Part of a small language model's weights: 3379 steps.
Each number is 128 + 24 x the weight over its row's rms, rounded and kept within 0 to 255. Layers, rows and columns count from 0. Numbers have three digits each. The size before them is the row's rms in percent of the matrix's.

# layer 3 attention key, 192x192, rms 0.12, rows 172-191, columns 0-191
091:134111123090130067122104139123131116115124151142096170077130104108139114125111125169087169133111121149110125141104126124147084159086128138123088092150146128103155154115139157098156123116126147127183112116131121109136132140135099110145156102143148124101086072126091115135129159110158097143148092097112137059156162119123150129157078147094136102123134103137170119116130129154146152167148101145183158117133146145128160133133083147118153124156137133116125114123084092106110121136112109113134123104136107145113121117122106118118160148107101110141115182091086125116119153126067175121
083:108110114166110155110113160148129188141150146075140098154144098142143165150138146172139118136116099149116105201104122150124175105084160159150089103147171099134139157134138133106168142121144128101078118101160160140119124123064133134112125088148108120143120137144103176074126171096106162156141152094147131159106134132100149127122098105115120165112110116113133146156153143156104133117154119122140116123129145145108133118113114162114101122138120157168125144125116127100117110139149131104115123141150135146093097107144097141098098164142118086146144129102127105157124073133147160136
094:108126132151149143108124096105153075141119143126180132171130073085121151098115138113154168170131092156143140117127144065142104127092136155129114123110126107136186126124095108086160146140122105122155193102148110141125147166102114096086131127106148149136128163135136102124123132110165147103111145149185112143074118134105138105111103103105154134143115138157128139133147150100145126136100131116168094124124148147117090083124166100107129110136132142126081110141136107130146141111149166171103141160113122153147120127139171114083152129130133156131101110100173117118122129135137100171
086:159107114116173151142112090147118142098126109149084104144083118134155143130150169119134130184144122150116151135151142116095125129108092128131147180117110137104106136078155125100125089103116115136169139111146115160178102153061096089128090139091151104097124133117169113145111141116122118159117134130147084154151096112130081124115145144131107160114149119132083135137169149128123097109140085170153124106119101145127181090101090139093099136103095114101119164149133115145137143160093124140132145120158144150100086105132167124112119113135095105135142122148137147135135110125166102114
086:122141142112098201115182135129126131157102142130162109145121113141122117180122120117115113098146136124117119082106105136176116090169121162156102128185180108109144149128093132072107136132131139129120143101136149111112145145091125121115072113126135128111149118122133141125092116123106171171078112128147120140119136150180120143161125156085137127118112108128085164104127099103132119113165143152175167137112078150066120133104143129121087140121124164148134098171124118139118116128150095109125106126103157152110137160093134160116132138104102121126124111121150132104168127152100094125
089:151124120142122153118084134154107144145134122180109156116112150096131093138138116109105120161125109141092134120142130172111142149169129124096095122160156129115116095123132147143125101137126137127114169169111116098111089104124094143112156108115121138114110122120153138163145111152109133093159121117123172169108171148131139093138130145132104165109147126063118143109156117090181143115121104148145132089103149177113148121145122124147145130131179088113173108111107154107160134156134117128170149109144164077121115139115090125147063170088112145133126093158116115159094153172102144148
086:116095142154107104142099122114102142148146148135141136159094125114101117193089115110166143125114144104108124125113127128152131084116126134128119151118122149090113124135092164101150141125164133108116108153144137097118087077131136093136155076170138131138165137101133163154128100130088141133115127101116113154089144139129108108101194106109067127099152148169082158123143146134127154104131132136128172101122124095147106184137148092121144148102152087089146135091109124171136122128140122142131102150162120101125183088167103102164115101143123129143115156141104107105134144121120119161
083:125087119149114113110145160109138150118091136112094115154132104126105168117105137109113133145079111146112128126147135123173144162123105127171142122113131172121151155118102113122118158097109083140137127103136113124118122070149095153117149105118169136167155145113167141145129129124139186136137165075134126133153138099097139124134129134071105143139110126173176157196100102156122175144171125180138097122085090141090122107168118168117128106149107119157143141172129135139141131116118146140095135123141154107146123137112090144125125137089158119122138122156076165151139125143114098137
093:126159092103127133129090109115115101095150140122097149132133155142154134168150151118136142126138138156155127137138104093122105144111126147114067161135183159106102139119111128150167135148096119145113121126122096116105135130134141151162153141139156165182162117159144161122101152157151155157135075128129160111139141145106141126105098172130128123190104109144126108114136113105126101191143158116155114126154162168114160100164147117135092120133093140120107123160082106137106134115103146173143162144115104183174124085133111158127157157120124126123149090116094114082137162147120128118
090:116127086141074107129147126185118096132145129127095127135123161115119123082145178119147131133109147126136099170123143123131096105155125144141150139102140125106157126106114135128103145135101144146131116104153074175149130142086133119155143062126135114128095106090098102149179141107127117109119102154156100104097132133149134076137125176176120133099128183160176105145123114167086134118131170115124136111154111139159107122119126132131111191140144133086151134158108153126104098115101135137112116131132158104099112137140165114127119134150128171095094075124110141130107157152154128154
094:154141139132097136108147133112164075175115149128170134105131120150128126132154112173119161182092111144109169152147084143142161141121103147129164119104093126134158163162118132123112117103068195121109111146096139121140111106114080112128080116140102096133139103122118122112116133152046141112124173109138165149104109151185119144149141100170129136155116122122126128150127110117141121132083132110158129133108114096124131164119126116118125160136144102120123160076087127141183144135146108107141119105133173112108119150133118133107165110154126142127103116152132124138075131152140132151
083:133154093150130136104173104074131079090151155108153116143142143166173139094141139124154095105132161093149095097124124153123092141089127126097125157100098131110155160121100146145141111141124109128101104152184120129150104114136162151162115123149137103153128125108150161119121148119143147134186089120123118168124122151133159140129126168132149119108092050147120132132130151143114166148184141150123112143116136130119121133144122109120134099097176159115110163122138154120101161138156139125086112157124094142143138092133120116132103156097111172132094147109172144108153170165119113142
092:117154156093125164130090098152111122146126122136114099159125126071129179165128133142138125109171118132122145121128097097218144157109143134100108127141117126114176092115177114147104132128128160121125143127096105138145139148134133143125125142122109118137136102114107173109124112131152185137129127112120094084118119128138146129111112139152112173146117118111097144125142110138171157136145131084105121129092131106100117125165104148097108129103164154179116134082155127110102110098150116126110114124089141135183144150125163100131132171134097119149077157137137122129095098133205134102
087:094102106132144072149126144124133131149132085085104104134146128164107158127116107130120101100168162105155173119116154128110147124171154142145082112096095093133124127150143132118121110125130116069133133136101096128172129125135131139134127124128154123145186123158111128103138140161156123093107079115126099116156137122161135105103110165127111163112116120101149118158116204162129117123146078125117140139161179116148098110136125101097133145152118129091118156105139117121132131144103134139182113175131165140128082153149140097127164166171133149135112143152135144170157165128134158145
091:157196144151144100131170135114124105102125156118143155075123142133100065150147133161128159150125138160098145185124139144139140128125160125143144100102111142131125129140140079119119103103131122159121107158148166097113085125130101134096135121123154129097082090106093129123105144107127120167080107122129117158138104148136176113186140102159118110107116098181164130173132131141167115125140135113163161169139117121150128146145159136120120103127178146138155121084093130190146127168132155131133125157185131141148107137135133107123117125097135116126151132128105099142140150113111130136
092:143098191163074137104147156138116114096137110170095192116092140149135106146134110121140117151104110161141142126119092158129090138141157122165097112139175151131129141124084116116153093086131161114116143125132094135149073114133072152133115144154120169153104138104103130136108130139110097143113136104137077075197128156097140128100111136112133105115103128105162113138137177083088134137132159141148167121151114161141143154165127173109110103169131133126150121125133142098146135159114119146136152136129138118109115134115163155149117124104127135121090099120116124107158093137127142141
086:106148130101136110161139144160093103122191117131151133125147093107152154137117125178111121094108134105108150136098049195127183130129119145107149159123111119097184131134135125120124161140094150088132162146141152126114127117142124127109149126152132130113147101154091139165142168129091141142112153135163101093112090128153134144100101120124111133161126147115085166140125123134093129147133169119095102102117129125081101133147129129141094144111098109120100127116134132146123164138180096104171132121095094113126123141134081146103103147109093160154129116128113151133121142111193131107
086:135166140106160118139107112117131134155136096100124122108089118110112089093099096173129148128137151114141117109138113120146134114145165106086104150118137195101123160096120112166085138104143167080121074126142137116145147156155095145132144126093109162123155115133153183139155166130141078128159135096121117095131156132086113157116132135120163105114165166151157133126088154170159128166134168165174116137163105144118114160138106115152124111139119185112141120129129133144123149113158149138119152160142100157146158110148112131096138150141113110095116151110181112107104143131146136115
093:140159149143118167164138126131110123163127117105141106122129105128150125161139135115113107092102156076168137105133123124162132155147090087085150149128127143143130153136130150172154123117140113143131090139129144160189139085109165146152104126119139140140105168140139127137133125128162143093139161126149079108030150108104150106152127115101165149124137148127132086150132122127106129149144119118095146140108156087156119193138106087154125148108096137140123112082152113101155121115182149146145113146133131135096112118130126129125135170137092138100114086104131130115096123181146163130
088:170120113131082136143124180149146146142134118113092125130139145112128138140113126137080139097145134134126153132175090144108071098174148140149163097135114141083168095121110103086128153108113122176155116123124132128126171150135138116096134093150115112135114113098158124144131172120125076116133112137137150097141104125150080118124122132160113123109112112152130172130074136164149144140140106152093113101133173119142077111092112119136119122154146130161113123089139099107115172136151126121144115129132118166143132120127137072085092118137116158136088150125176133127088124140176185131
# layer 3 attention query, 192x192, rms 0.121, rows 173-191, columns 0-191
089:134146140132137114104113124059157126144129180115112076136125111140064136138117142109162116137132090154122136102101116154117097141134105111117092144107140193092130133147117127119105167160113128175145147148152094161153104087140099134157119141065174174131119133107165099109131121102134128104153106129127140084137131136142112112105150124161158090154162115109076156163122082126134096147130137117134134121141111119136166129158174116169117151121124127107126121136179128138123155109174123131117060126128127110158131126112128108112155123098123130091096118157125125138098151145163133131
093:142121141109118159172137126140123108125137153127142154155110120115171157142154146146146131122139136107084089129201084155109102136127158116144141157120131119124107145157131158165139144136120129177114123139164126118161116091119154096137159163075140126149123098064127139117113130174133133144131128141121143147117137122095106133118178171103124093125142090070156149101102106143128094172130122071107139143124130141120155153108122168145134163114061078103131137142116148117108171166127151107110108127128148102151149099127138127123108100167129127133124114092122154099124096119081123116
084:114132142128119161124129113138135110205109134096138120148126095079141166118104109165126129108113138107090075133126173135149144122146130125142127130080159135122129107135070148126096143175163093126109122151105143090104142086118092117121146120136117130155142149143107120101154130185132126165140150133124134093151145145116105107134144130113152116175119136121115132142098115172143137129145182113078161159159139148133076089164144145172141110147145119077149071116127076100099101113143125158122151131143134157138077150110127147132150158118147120132145135126102105138147123124134089149
087:125153110152181112108082142116142130145137110114085139159091119104126104121142164068156140140138118100149157126133122132104152162088164093091133119104127120129090117175145129174144135170126080118161115113123124114115133111147113118132148148134157155143090152130112107143092102147141094102143132150137099084122102164113128104099153150109119097157131134115129122144137128128128101099092091112110122136121159096168125109143109099142128144101122106103122184109150127114151061134139170150102151125124153113131080064140144120136161085131143135101148087128110142117109159128154177110
094:116127147101123089173136104113111145129178168106123135157165123182122102108097108136119120127117164118133139144118110105111168076157118134123122113086138134108094106155196122169152101140152109104149156145117139137171116144160142122142161146113105101111145100147121103079152136115154139111057116130114096146077122125083172127132179107130134150125133093174134146175140145135110126128135187114146124141128152143116087139152150096104110098131140153154095128146120135127128140128110152144132131091145109150116148115143141146066144104095159097102120109096102127110140131118135108132
087:112168136156167187134132126144126144152145115119121131120161145169126147122093143114115122109128052106155172117104118103137137104147093143107126143121113119141115118111148079121122084088132148120150138097121151143104124124156133166120096150127125119067134108138190147150078146137162118134111122111113156116121131148114147171157128120131191131090129103097163147092133133104129104145128150130144122171124122136114118132128167177155121128159116159112101107143121143072133156076106110109102134123151164104150109132124128140103156097096136114151156099150108138169137136137077159097
080:123125149140112147078101111126133146120154167139140098128143158137143071154125109119155138136183149172115130109145144153129127103134154118098145153174142142159105167129099115100097145123101145133143166119142165143110124155140140072143121113124145162108156113108141089110106100148099112129147130162082103086161128108127098132122172109154151105141125098119170111127108124109083077131087129114073070116099144142128141143134138169156152135139154106173125142092117122147109112085140102089155126135165085126125156097136135144165142101100120143098130104138139118138154141158158132128
090:116149108134124086102124147141150101116134153140186112146153135104115127133074121078151136104128136155121119133132132140134087102137157117132151129143104140126156101119150120155147117125163127192100107103121157130138152126110143119113125117100110122139117118129128139167145115170109146147098165135130116140166097129128169120109138116087154114112111150141175164151118127088141144102157127142110150157139133121145100125128131126163107161145077097109159082156159112133096142074118112102115102169163114183116063128088099104140098173143137127116110100125152118134164158074175144108
100:154119108100140134087126099161131119139170230147111125106116144102145108169135123134136155169102103109102149152098110100073117186124090100097159117118125145144104146157092125113139138108095131104126169116126160125164159117108077104096113157123117118110158164143131157088135108147136140119128136166149117138079116121125106168131133108138118160149101087131113146126119147081140115086108105153135117136146117168110135111130117167176098169142103144113115131163115121126148105161140097128110125123081137160141152105132141116132107124119129092151118137119156148119105103108109153122
093:081108130111118132130163087122147157113097086125088169117105128121122095117100134125140111133119109125165131128120121104119097145103130156140127142116146172131076138153102116112128112170127143090156143157081121117106129157195148154137152142084133121096152142119128121076155126107191132138128078135112098139100148156097124163114141168121156107113126114079130099130129162141103104161121139128140154132139116139109101173115164106129097106145121126114147122145159109159136103107156144146150104100131153138158176151120135099151127077112142123139116181108148167152129097096080130138
087:135146135149083143083102158148136155134111098104110091147140135109123116179145147117123111167138105142117166146131138112116127116139127117138124138117148126106148105158158106143138144081103145059108135109103132120095122100138118125137081139084118170151101107179103161179122143134148125081139149102150080146121165111111077132162105164133132136140125153089144122119124149085147093105125100096126120136104117116114141158101142108128089185148102108105163112124110137148163130145114090129127122063152130142129074109149103150092145145103133142141140151122093130142142120122096104091
095:100093126114169111130118143107169154117107170141113144103133122133144154137125160115151158107136105126135132138121106136086110102117144110126131118161150113106157182139128149144161178138089112141134136142169117134158148143131134117154104131105175179121054119098138118134162119167167162094110114126120125153155141122089108108109129153076133156111140091119152118116102148145124158175142091127133118102127169124123171088107109113095119143136151137151107150121123118152159116093133124082135130163123110114114067126120144145140163159145181110097097109120105156113120133073140153101
099:157156181140095113121130146124135121149115146134101128111091122088115177119089143146108110170132081114144096148129117143129124130129083095131108104133148114128149147108117100100145150130146161164144138133124144102133119139119115152080128171151114138150139165141146136121170145178109133133158081123151129130070075165131105144109104087155152111129120165130122126091122088131134135159123110109144123132134144126100177167099143115123151133115165132178122051111075118081123155100178127097120130125146089145110140161148127114143096151138093131106122094113128100124135136097141115131
094:122075106129153148105127176110160122141143108131138126071114127113107055133094117142122113127127156089192131127142134129081099104133081135145123190106143156168121098125164149119164126158154139090110104132137121102122127160114131190172138110151123114134178112137133144136106114080167090116130137131120154137135151116116069131115123123104137128155121101132092131156157113172128106125111121131141158127151131116103118143115161137162114125129127112110111117119151117130108113113161101165135142130101156134097146105123126121088140106131138103170140172113102082140128121100075165114
093:144152106129116117139149085147149117183109141127072096126105157145138068143142120105107164125116145133119103121119162128095136134137107145093150112111131155104125124113119111131151116133163148145174093113141148097150174103129118173147165141136133182109145128129069143124053115125124118138165138181109151095094093151165125125143158100189121094112126129160139113119146113151127117124149133110102098092171136086115132160106114132175126118140146132104131075142138112150118130117139149112097120136165131166165127087107129130099151109163147113106148147135119111116111137108137146152
093:124113172163157152123139121108182101149128181125119126131117119114117109068153141122135126107110142167191113086130144122107104115109147143140117121147105141104085118137105097130102130117115098104158141144091103132150132117139137134144115101135111095103085148085190185084108079113162131107094119152176137130101132163125129126142126163103164105103117113150162094137099134106111103182111151156154146098132129129144150133136130114130139139134126159104152146106133144125111101098131121163105102154112164126075124128124130096108166152154137103112107142173160149097146143103141102134
092:133152117147141139136160158158107082121132149153151104154149160139109141130123149107124134137103143162157111157116162133106101138120125132070122126150138095118108131120135101126155105134107143193139153119103131039128134140152109145168131084122118121143087141161117134124109166127127115137108060156180117134143094117122145117154064133118084118125096101141132123118157149095138149095155123085100134097121121126131159137156154154134127161144142172147151139109133090127145169124133108161108108147108120128146128098124168123133131165085112079147081168129100121104131143123115154139
096:111114126089098107142153126118165131084117168117075101107122100118076194138165154121113134098144098163118143174131098102135119180125121143155133095124122151167129141125150109129106155123119132138136121091154148113082118155197134103141134172127155150151117176123132125100082134162136120134104108131147147136149117137142139179138111123139148151145120131073134126075161129130099130137112113137128142100119170127118162102126147129062113092154158110117150153175109148075130137129118169138095152146112121113120124146124118162134137160125080120095128133127143144146128112138137103115
087:126094164125128180139107109117129131137139108145134114113120140112123184121120143123164158117128086112120100116105139194115067144116104108151122160096151104104151114129169125136103135152109165145143191146107116120164123160074096082117071174140118123101125154153098130121133120139107138119117136142136142144151076119115123122150085139162095140086135127126147150185141162146105093149149150139148152114125141098108132102145157127124186129138136119145120107133084130125181154127072130122128114152126143133125110138112162129146118143134139128077148124133116086113117095143113138081
# layer 3 attention value, 192x192, rms 0.118, rows 128-144, columns 0-191
090:145134124123112108152136155127162141118117130125148098129109081087169094155149138126159157167132131193085148085120119120095108119130107139110117122120133137154127116149081143137146097115148144135120113127142125142112133134088152137123135142122153091106116152182085135138127116112144096165153136127141121135138131147102133145100154132184109121135128167130142136149154131121137120136091172172142144135137105173121112107106151129133149138074122082118120123140084122091103071124135132141144164099111100147127123114038100092176115128138127130119094121122150094164068121085109102121
084:124077108135116151122090130130149147131128167123104123153160124110133125114144118107103146112083113092114144071128148172131123103101102154137107148101113120115128113135103138071101128122130100101157066098103174150123106172131111156133148129140166078138120146145150137092119132126184106141153099134100149096159131129131149148157143105135151125144146154150163159130151142131121108155129133160117123166145138164111170140161103118192146083094158136069126156146119133153121124154116120137112145097137131114082128117120120143048150122140156137135145106141139084141129136135125089122
087:148096135156102139131160154152121122102151145120141128159142124091132126174105123133119144123074131145178171123134091156140119099115109129123140127138123158142118130115113128107101093126110091123093145061122129129131105149125128109114137137097172096149056118166121150139121096147119192134105126121164137113153123133142135143141112134167117095130111072098166129145153138152118094152161108167120130121128098156118096137117113145135141100117083125154076105168152103172111131116135146131195143154108117137153135148093159072139110130134125108118097149106135151118106143106121071132
078:128116112092144154134104142109121114145098157140107105105154147129106129097061168136114117134165068130135124108137138153154149117105168121127151123116134102190156110145131129111182136140114161118102151128166117148114166148143136129104142114153095112144153104135153086137119137146104083117131129134114129115117175161151122088131157118122177147161128092120088150126140098127100117114116123111138115164119128093127155123141104078065181133125108105142136127132110131150152116115106138128126172140137186143157156135118197161121124094134086162111163151132115155132122145126111167101
077:134116139160122157161135132140141096123098131117142099123137083118114165132150109132087128110096120056138147094135132098120137153122125148137153101102087148153159137096138086106134087089134091147124131173126098155109114164174073113125167122109120169170143144125128110125084109104093152139098122114128159133145101072171151139136142146141115079106116082131118092108134181105090127151112093109108142101107141133148137115156134116127104150140134158143137124118115182123127140127165119074080102159108110115115111120131128094105141132113167089105140127114122130147138136107122151141
076:160117131117136123157150140121110123093169183137156102142105158094121148176129076112149162139112111095127121088125134128146116151129128105123084123125117157141128108094099136137103114077116139109154118100127132173123135140081164128111103139083127119119119109127080092147152127077166092109108108164107108118153167105117116090098154141121080118122125092132145188139137122146121115108146080109129148136101124151149150173143137170134135160135097105118161162100145124096152104115148127168130081135162096102148088108115130167133112142096121114119112115119118157136099090115140118153
077:120143116108137144112129108100117147142110191111109143104128154139119155112147155130165126133103155101104091142140158132105105165161139165123117140132114160135106171178081136109129158144153125126121122170134124135118118161107059164129143086154127119162130114104136110113113171117102137146149123100120126078076117133160167138128071134087130157105160128165127152113104121115131104159110118160148107110124122131119094087130137087129133105130129121119138156101079174133138137113105133085097149115096133069139156108123132109122111105102159120083151147133131110134183151095144142153
087:118055112124134106122143109126147101138102130123112102145143123079117108133139121117141142106141134114162138134144131123171107166124097080179107138093137087081134092124173121150128161098181106096161120119110141136159089132107171112127122106142122103149134110180164139154151110142145131099121166143122128061142112114116141117119187097119160105151120128131104145144160084112119145143145112105124124120137106120073199147106153127144128142110123141125138115140122104098138146130127140157179119136155095126113154098105123194139105105119117140134156087127139136131123123113087108116
078:112130109103153153133093155116140132121118155108154116100095126140123152109148074149155124145153100096115121145200141167114119140117124160106132069107134087088103139129123126131081140134089137167145110136130097148139153100165147136089122115147113106138113127116143127151106141174125097096181132104086132147106154143146162156122087086112120164172137164137146124128104113122154131115108103125127137114093171189071105082086131108133166094138159150152143136129160097128098127135129129118122162119119171127116141164116162126110131124122127152139149092112130133117104144116144153159
098:112148120149109122103117158136137160120089115147125138127156133107121154152170140135111128095097126104133133103146119107145175128118136075131129084115115075166119155174114134131120099109106056137150140087114086138107133165157163094158142123097125116134164156143129136146121100118141124129138117095185105104131114128122133167105152112122118091138130126138097164147125088108111138125108121135114115142138119117156142122133125107061163188155168192152150114131159135162129141103105143114098104153128154160114124108145137154144132131080110178138110137142154110119122079130080120101
081:147151132098149100160128141108135106116155137117135127140122105110098180166151060134123106121130167118159156079125136149111101123112138154142135074086134128170128101134097132130065160131121099130140138104160167132152142161106154117102095130114105138123099152107115143117134082094100136114150089124106127131134147140144163118131124123143134159130137131153144178140111130123114108144149124154089101120140149186147133140128114140148118125113136117151127165084149161120129132161158083091126086111117131179159091101116071086084123109146132127158106101135150135139150132111120085175
088:167213134105093120130120140133111146100140168103148128066148116093132098132093151143128177130173132161139090128140125154138102101131154082098139129129117105157068104116136117120115146131125125112110155125148132104108132145125132119130093124111130129168117115117151155083118100084160149117134139140126125114145154130115093168114128111156135177145117117120141141183171111120124134126116173121151097071181140118137111105167124125155111112109134141102113120100111136148139120129138131115144137161104128130134092166136118104098154142185128099140155130091092135137071091128101095139
086:147098111116144172146088116146108126116094083127121128132136118123156117134095158100136139120143145145187113136106103135130167138131151102151101110170121095152133105113110136134192127110100155142146196159164114129139105124138143090097134125108128119142116161123128111165188131150115147082106159115178121111170122138104136140165098170136123138132111110100114154116109102159160109111159154130139116131155082087129163166162091157079172118162120133130132141161148127136133091090142116113146099108123142107101124141142126139169119109114127127118112113127098168136096096130091142099
090:131117109114102135154145099129120134126139029139117140105103111130157136141109142138140085114120146154159124157115095126160151149163141099131172143159109094136117201197072174146127107138115150137140144155121124110096116150140089108143154133083154149135146143155137161093127123130103166111106168123136110148146113173100132145132101132158121126137115148098163107121147116094110131118149157136129117143129086133164121114126108110130073130154147136120128104096093156122146099107080165124157122178132111120085134134123102113137132098144130122103100163113147135120133151123120089123
080:119119079141104111148135114079102127122126094120104144104112115133097160128136125127150142099134122132152153130160115108131126161121161096124141135106089114131113122103163116129115148094105114135100118128162145111131128164146146100099093109098192115079209104123106125109087120109126106141148149145129099133106118081122145126136143171123132126156175118097110109137180126099092156111089128104085159107160161113151097109126156115123107103153133181120170107116126109109110123109079129152138150167126132145093166146160155128142134133089139140142150126112161121101125163134133156073
077:174149131149146089124111140106149157105148098164100110181099152125144136133093131117115169140162138141116116126072142152116121085152176134149118125150145157139162141136087144146108146160146114105140134123156182128121158147176131115145150146117116118136084121131112113102119126074130142161151111129085146142122135096152134134137151084184126101095113107114168107116143103148147083142132115105140136119147131141153153148116102148138107128126122114115090144172116130157138140143123075087162139127128093171125111108172157125103114157145110134140115106080061132144133102163127112160
096:128126136109132138099156166135126100146125109080118138135142114122110135110139056146096151131152144166155094131111129126140107093137107169101142120129113132118146120110125131173064132105153163147204124135174138163130168141136147156108085111142155146097105136103125120135157137109087087104105128130109105173103135076111148153118123153116105154119139131164134111145095105121124134120162118172118117147145114100121118132129155130168128106102143094135125149149153092121141125146172120134117133141124118156177091148153100094121127106164151122117120141045154157147110124152142163110
# layer 3 attention output (transposed), 192x192, rms 0.102, rows 128-144, columns 0-191
089:106110139116110108117148107151087164147060127108133162128122164153123180143107143131084140095121134063160085118159158143167091117134143152157145131151114122134128130123161124148119114159132139117121105129153118171126115136154122153121127117121129189106093182084138121137110124125149142132079124134121121135129117111131129131149106117103147130102125085123118127107115152145130170142170117129144155114134156100138201173156105128138130115158134137147129149107146117147113143161127110137136174126155119082087163117173145138139154097134141121136152157145115160080187113136159140169
090:131126135104153124144142114109143130120148117154138122095092132095097142149101144143112091126114156202109106103172097120128120124120112137078119111083156132116110138128143082122140131182110107088104154198133127141143141100138130100112129115126131166137080165136111101112116117123126108151065138105110113119102160133117142139103124144154157136102129124098050134126133120149124209140114133141135137108151123132120092092136134173098107127142112142124096096115139086109105119095136122113105132088116115110180129159098134113127107090155126129088117144119109173150124160120148147133
095:084111137112124100130117113156142119121112145125113147095135120161132126071132180100151124152138115100121122138118119133122120143191117137153100119119123142150153134137115132118123164070169155107148117132084161192168116133137131128146120129150083135095172157143094101158096120091132103111093143087117106107132064106114150117123143122126132174102061114145110138143101145152122158115138099099174141086120097088092148139124136134135131138109170144147173128127121155101128158112138107151122109090138114147110120144125107125154135126158163098099121116143073107132133119096135167140
090:122154093128127107141146127128154140100169131125176073141172126136169147135198103125159118129102181154109138163130130128092130161100142148138105119144110132144109126088136121147108092126139128133136163106117126092146127118102113119148121112139164102155091092078158129117152155158132124107125139138117129117104124142157124168141113100116128145142150179153161119123148121094152152121118129144093143111144125148144107118107115150117131125084118099112179140108128101141153161138136170134105114145154044158077117140164109139127152186134161090136143085117137117168114118150159146126
084:156121133112119092131138153154154114140142117147065150144118161156114116153102142144157110153126137136148142128171162198159144105111099130127082122147168107117111166169140155135146188154127148120159172169112101133163146092097151127146076162125123084096124100156118079089147143126147146123117094147133144129132105129103137087145129128075100139128113141143143114141121104120142129141130138086127132126133146167094125122099137142113155098164109133137141144156123090140165150132102161112152148117079161142171121156144152097128081135154125109153116158126114107159116133132129098106
080:129108134098142125151129149147117110136141140106119192139097130101120101088154117167082152143141136107152133080157114175139128131111098122150152131143141152128107084152126164139162116123143120105162124138127131113138136099134121163126121192143125166131141151124164171110118156136130147095111147143114112087116103141157116197155130048112186095138130129145131076116126171128090140178143152153097148131144127182140120147091124104135139124104159124145134120188150122151115120126140102165162113154126120116100126146100113120092174116131145100120104145103127129127110138120115135138
082:167092097139110145116109143128098128112126101138093091130134081106160137169082126126100125114129103130152149154128150109153117122119150124117125079121152104126130126106162121164131100150096130130176150102129115136122126157130132103110134103129131154105124112139114115128187138105110147103123125156131109182187130140093153118125102143175064160130120172100121116086155144100106188150114145090125137122129110146136154087100092168117134082141119120147123066149106125159119129117140120125149143132103143129171157116140172117158106158124111100130124105075111149152082114133148120110
092:143157128137127096129103184146134147131186122128119151126123154152094153134118096142122116128143148113107119101112101078093091110135105147125150156102136126119121160135115141097110090132126146079094084153127131112135128130122119128158121144127118161111134119129085169099133126132189100131148099142102107060098122132158122123084159092128169128140135120142125135150079194129139136092128167139063124157127155160143090167162120111132059153130173146123151140104154094124119168154120114121135120128135118125118117122111125145113134121098121114106116149123091136125119130137130194151
087:155129131146169120150163138152069101108133143137165099126089141098150132153152158123135115116143124134119115120121101098170128133102144162147092138147140105165152162099114146108154112151158113120131129065147099089131112139125104118158168148114112141108112138119115113130157113122159134166118124133152133131105149096144126102173153154116135091130125087098158121107128112142109137164091118149109148135145103118149142121153176167136109161098113088119129075133091144118087176179133160083143156134156105104084129114163131115143156144110133115136121094134131131149100104190144126079
114:119106150153145099112116125133098080186120134108125129144129099122091083104099106144165100134123148155143122124089180147135105158102113139132121151161160151113163080113162133125124141144191156167150105143117153110147111109070136136128164114177103124130152076109123138129104142127140131136118115152124128093111129129164119088144115175163136149122111148113158100135170141156151133128165139098107127142119147129078129115133142137148126130135112069119140149092102110104157144105150096137137116131112129140116122147117132089123087155147153070097133130126139081123157172121145175146
090:161134137126121129153127133145114120103092145143103121094044112129123112082115126142104114175175114114103100125120144119152177143103101125117091120120141154144133126160114104156142130168152104127202111141107130132131138143136110114116134160148134119114171144123180129156106129114131152145073170119114166108121149101100130119125134143109118134125156099119098092094154197122104116144129129128145142134132155072133106113139106123097144105146107119101140119143129108167130097104167149119126128121114113125152143153142163150151137054107122138115119134107135169072100091147095144103
098:158133112138167145087140146129156111158124086131111129162062112142117182112149109113107144138141099137087154120124124119138157130178109114155134123078093151117137129169111081128098154129119142114154122116124111139120139116163114121106066134130128146115138146117155116168099141142068128140085108099133126116157100122107127154111124105144134135098148119145107099070116155159137135099138074178134127112093138112098158113127147120119113123125134088132134159085100138078124152127095136139129133114169114159123118088123162180136147109088094138143133128132144149113150146089162126084
094:117155161138139087153106092110127104163110121136125093126184096128150157117178115125119152129152110145125141169131105124063102124135125112131134160137103132158119099103132061146122169105154140131068093137105124132129142100115104209142118170166129145115141130119118157159105117119150160148136113096126153118159134152117137163111140112139173125148123141161164141125154129096125138101118106123150140139158159136098155175116158069139108116112135145135165122118150137152124176171129128115150112152147116132183083135095132122140129147125166116138120156101152102121162131129111136135
094:149129104124128115124115149148075119144111118134124159142168092143173149133151134144135154121105092094120154167146109124163133185133170088111104144038122171129134090128136096121142147120113126147110133125138103133155084172127150148126109117113123086114111072127116112121115124119114142136136122086147130128153134097126132124078095136176159109084095101115135136128090122139133121126115099130148142110066133089106154150149131104147095160126119130129090087142140146128157098127094075132120107112136148123165164128130122127151108131098126090135182144144107144116123100099127149163
086:187093142149201141103108134160137113165168154147145151150130132153102120135132115135122148114133153107144130134157125122134084163103084152128091128095109118106133153130143162121119122110167109157099170146154080140157133151145103119145105138127133090162071106083132122123125100188141154162121130115100186132108157117121141091144114118135127125116092132130154139180147120150155117116122140152115107096129124152095139175115113139139115162083134073136111112105124156123151136125106123087119164123128132143136079130109102160124098118149124102163114127160111159146165116144098132112
089:096122132143125186146164102092167125140120122088129162145157094149139120116123131105097107135168105161088145118147116120123147127104071129112118155069160160109080090118141091145151083129072102135143101123081144123107114084140143140132137136138148127100130104113144095110117120082126166128100146137105125146111108143116138158085128141140161136122155134110135126156137143101091138133152154143155072127097150126136150114126129111093127114142120146167117138100148130131128127118146126154116121086167090135104127149104127109159178082136130146067108119168104147117156172150128118096
096:127189144121143125142117114116155116121114150152109131101087108138158150121165131135122151109116108094109196125103093143125131158152119134136104083135091136153115176141133109119115138124143103121090153103105123093116112129100115143112128128144121138149149131153140150144132109157114192118097144144106156103113128137134115153152135124137137142143138122117140143106163143096078096138114129106172154154140172130158130100097077147095165127144101172114086113114115131112101126138135153099184108125118140113079122143145177143124135144126132148149130116177103151057106149140131049122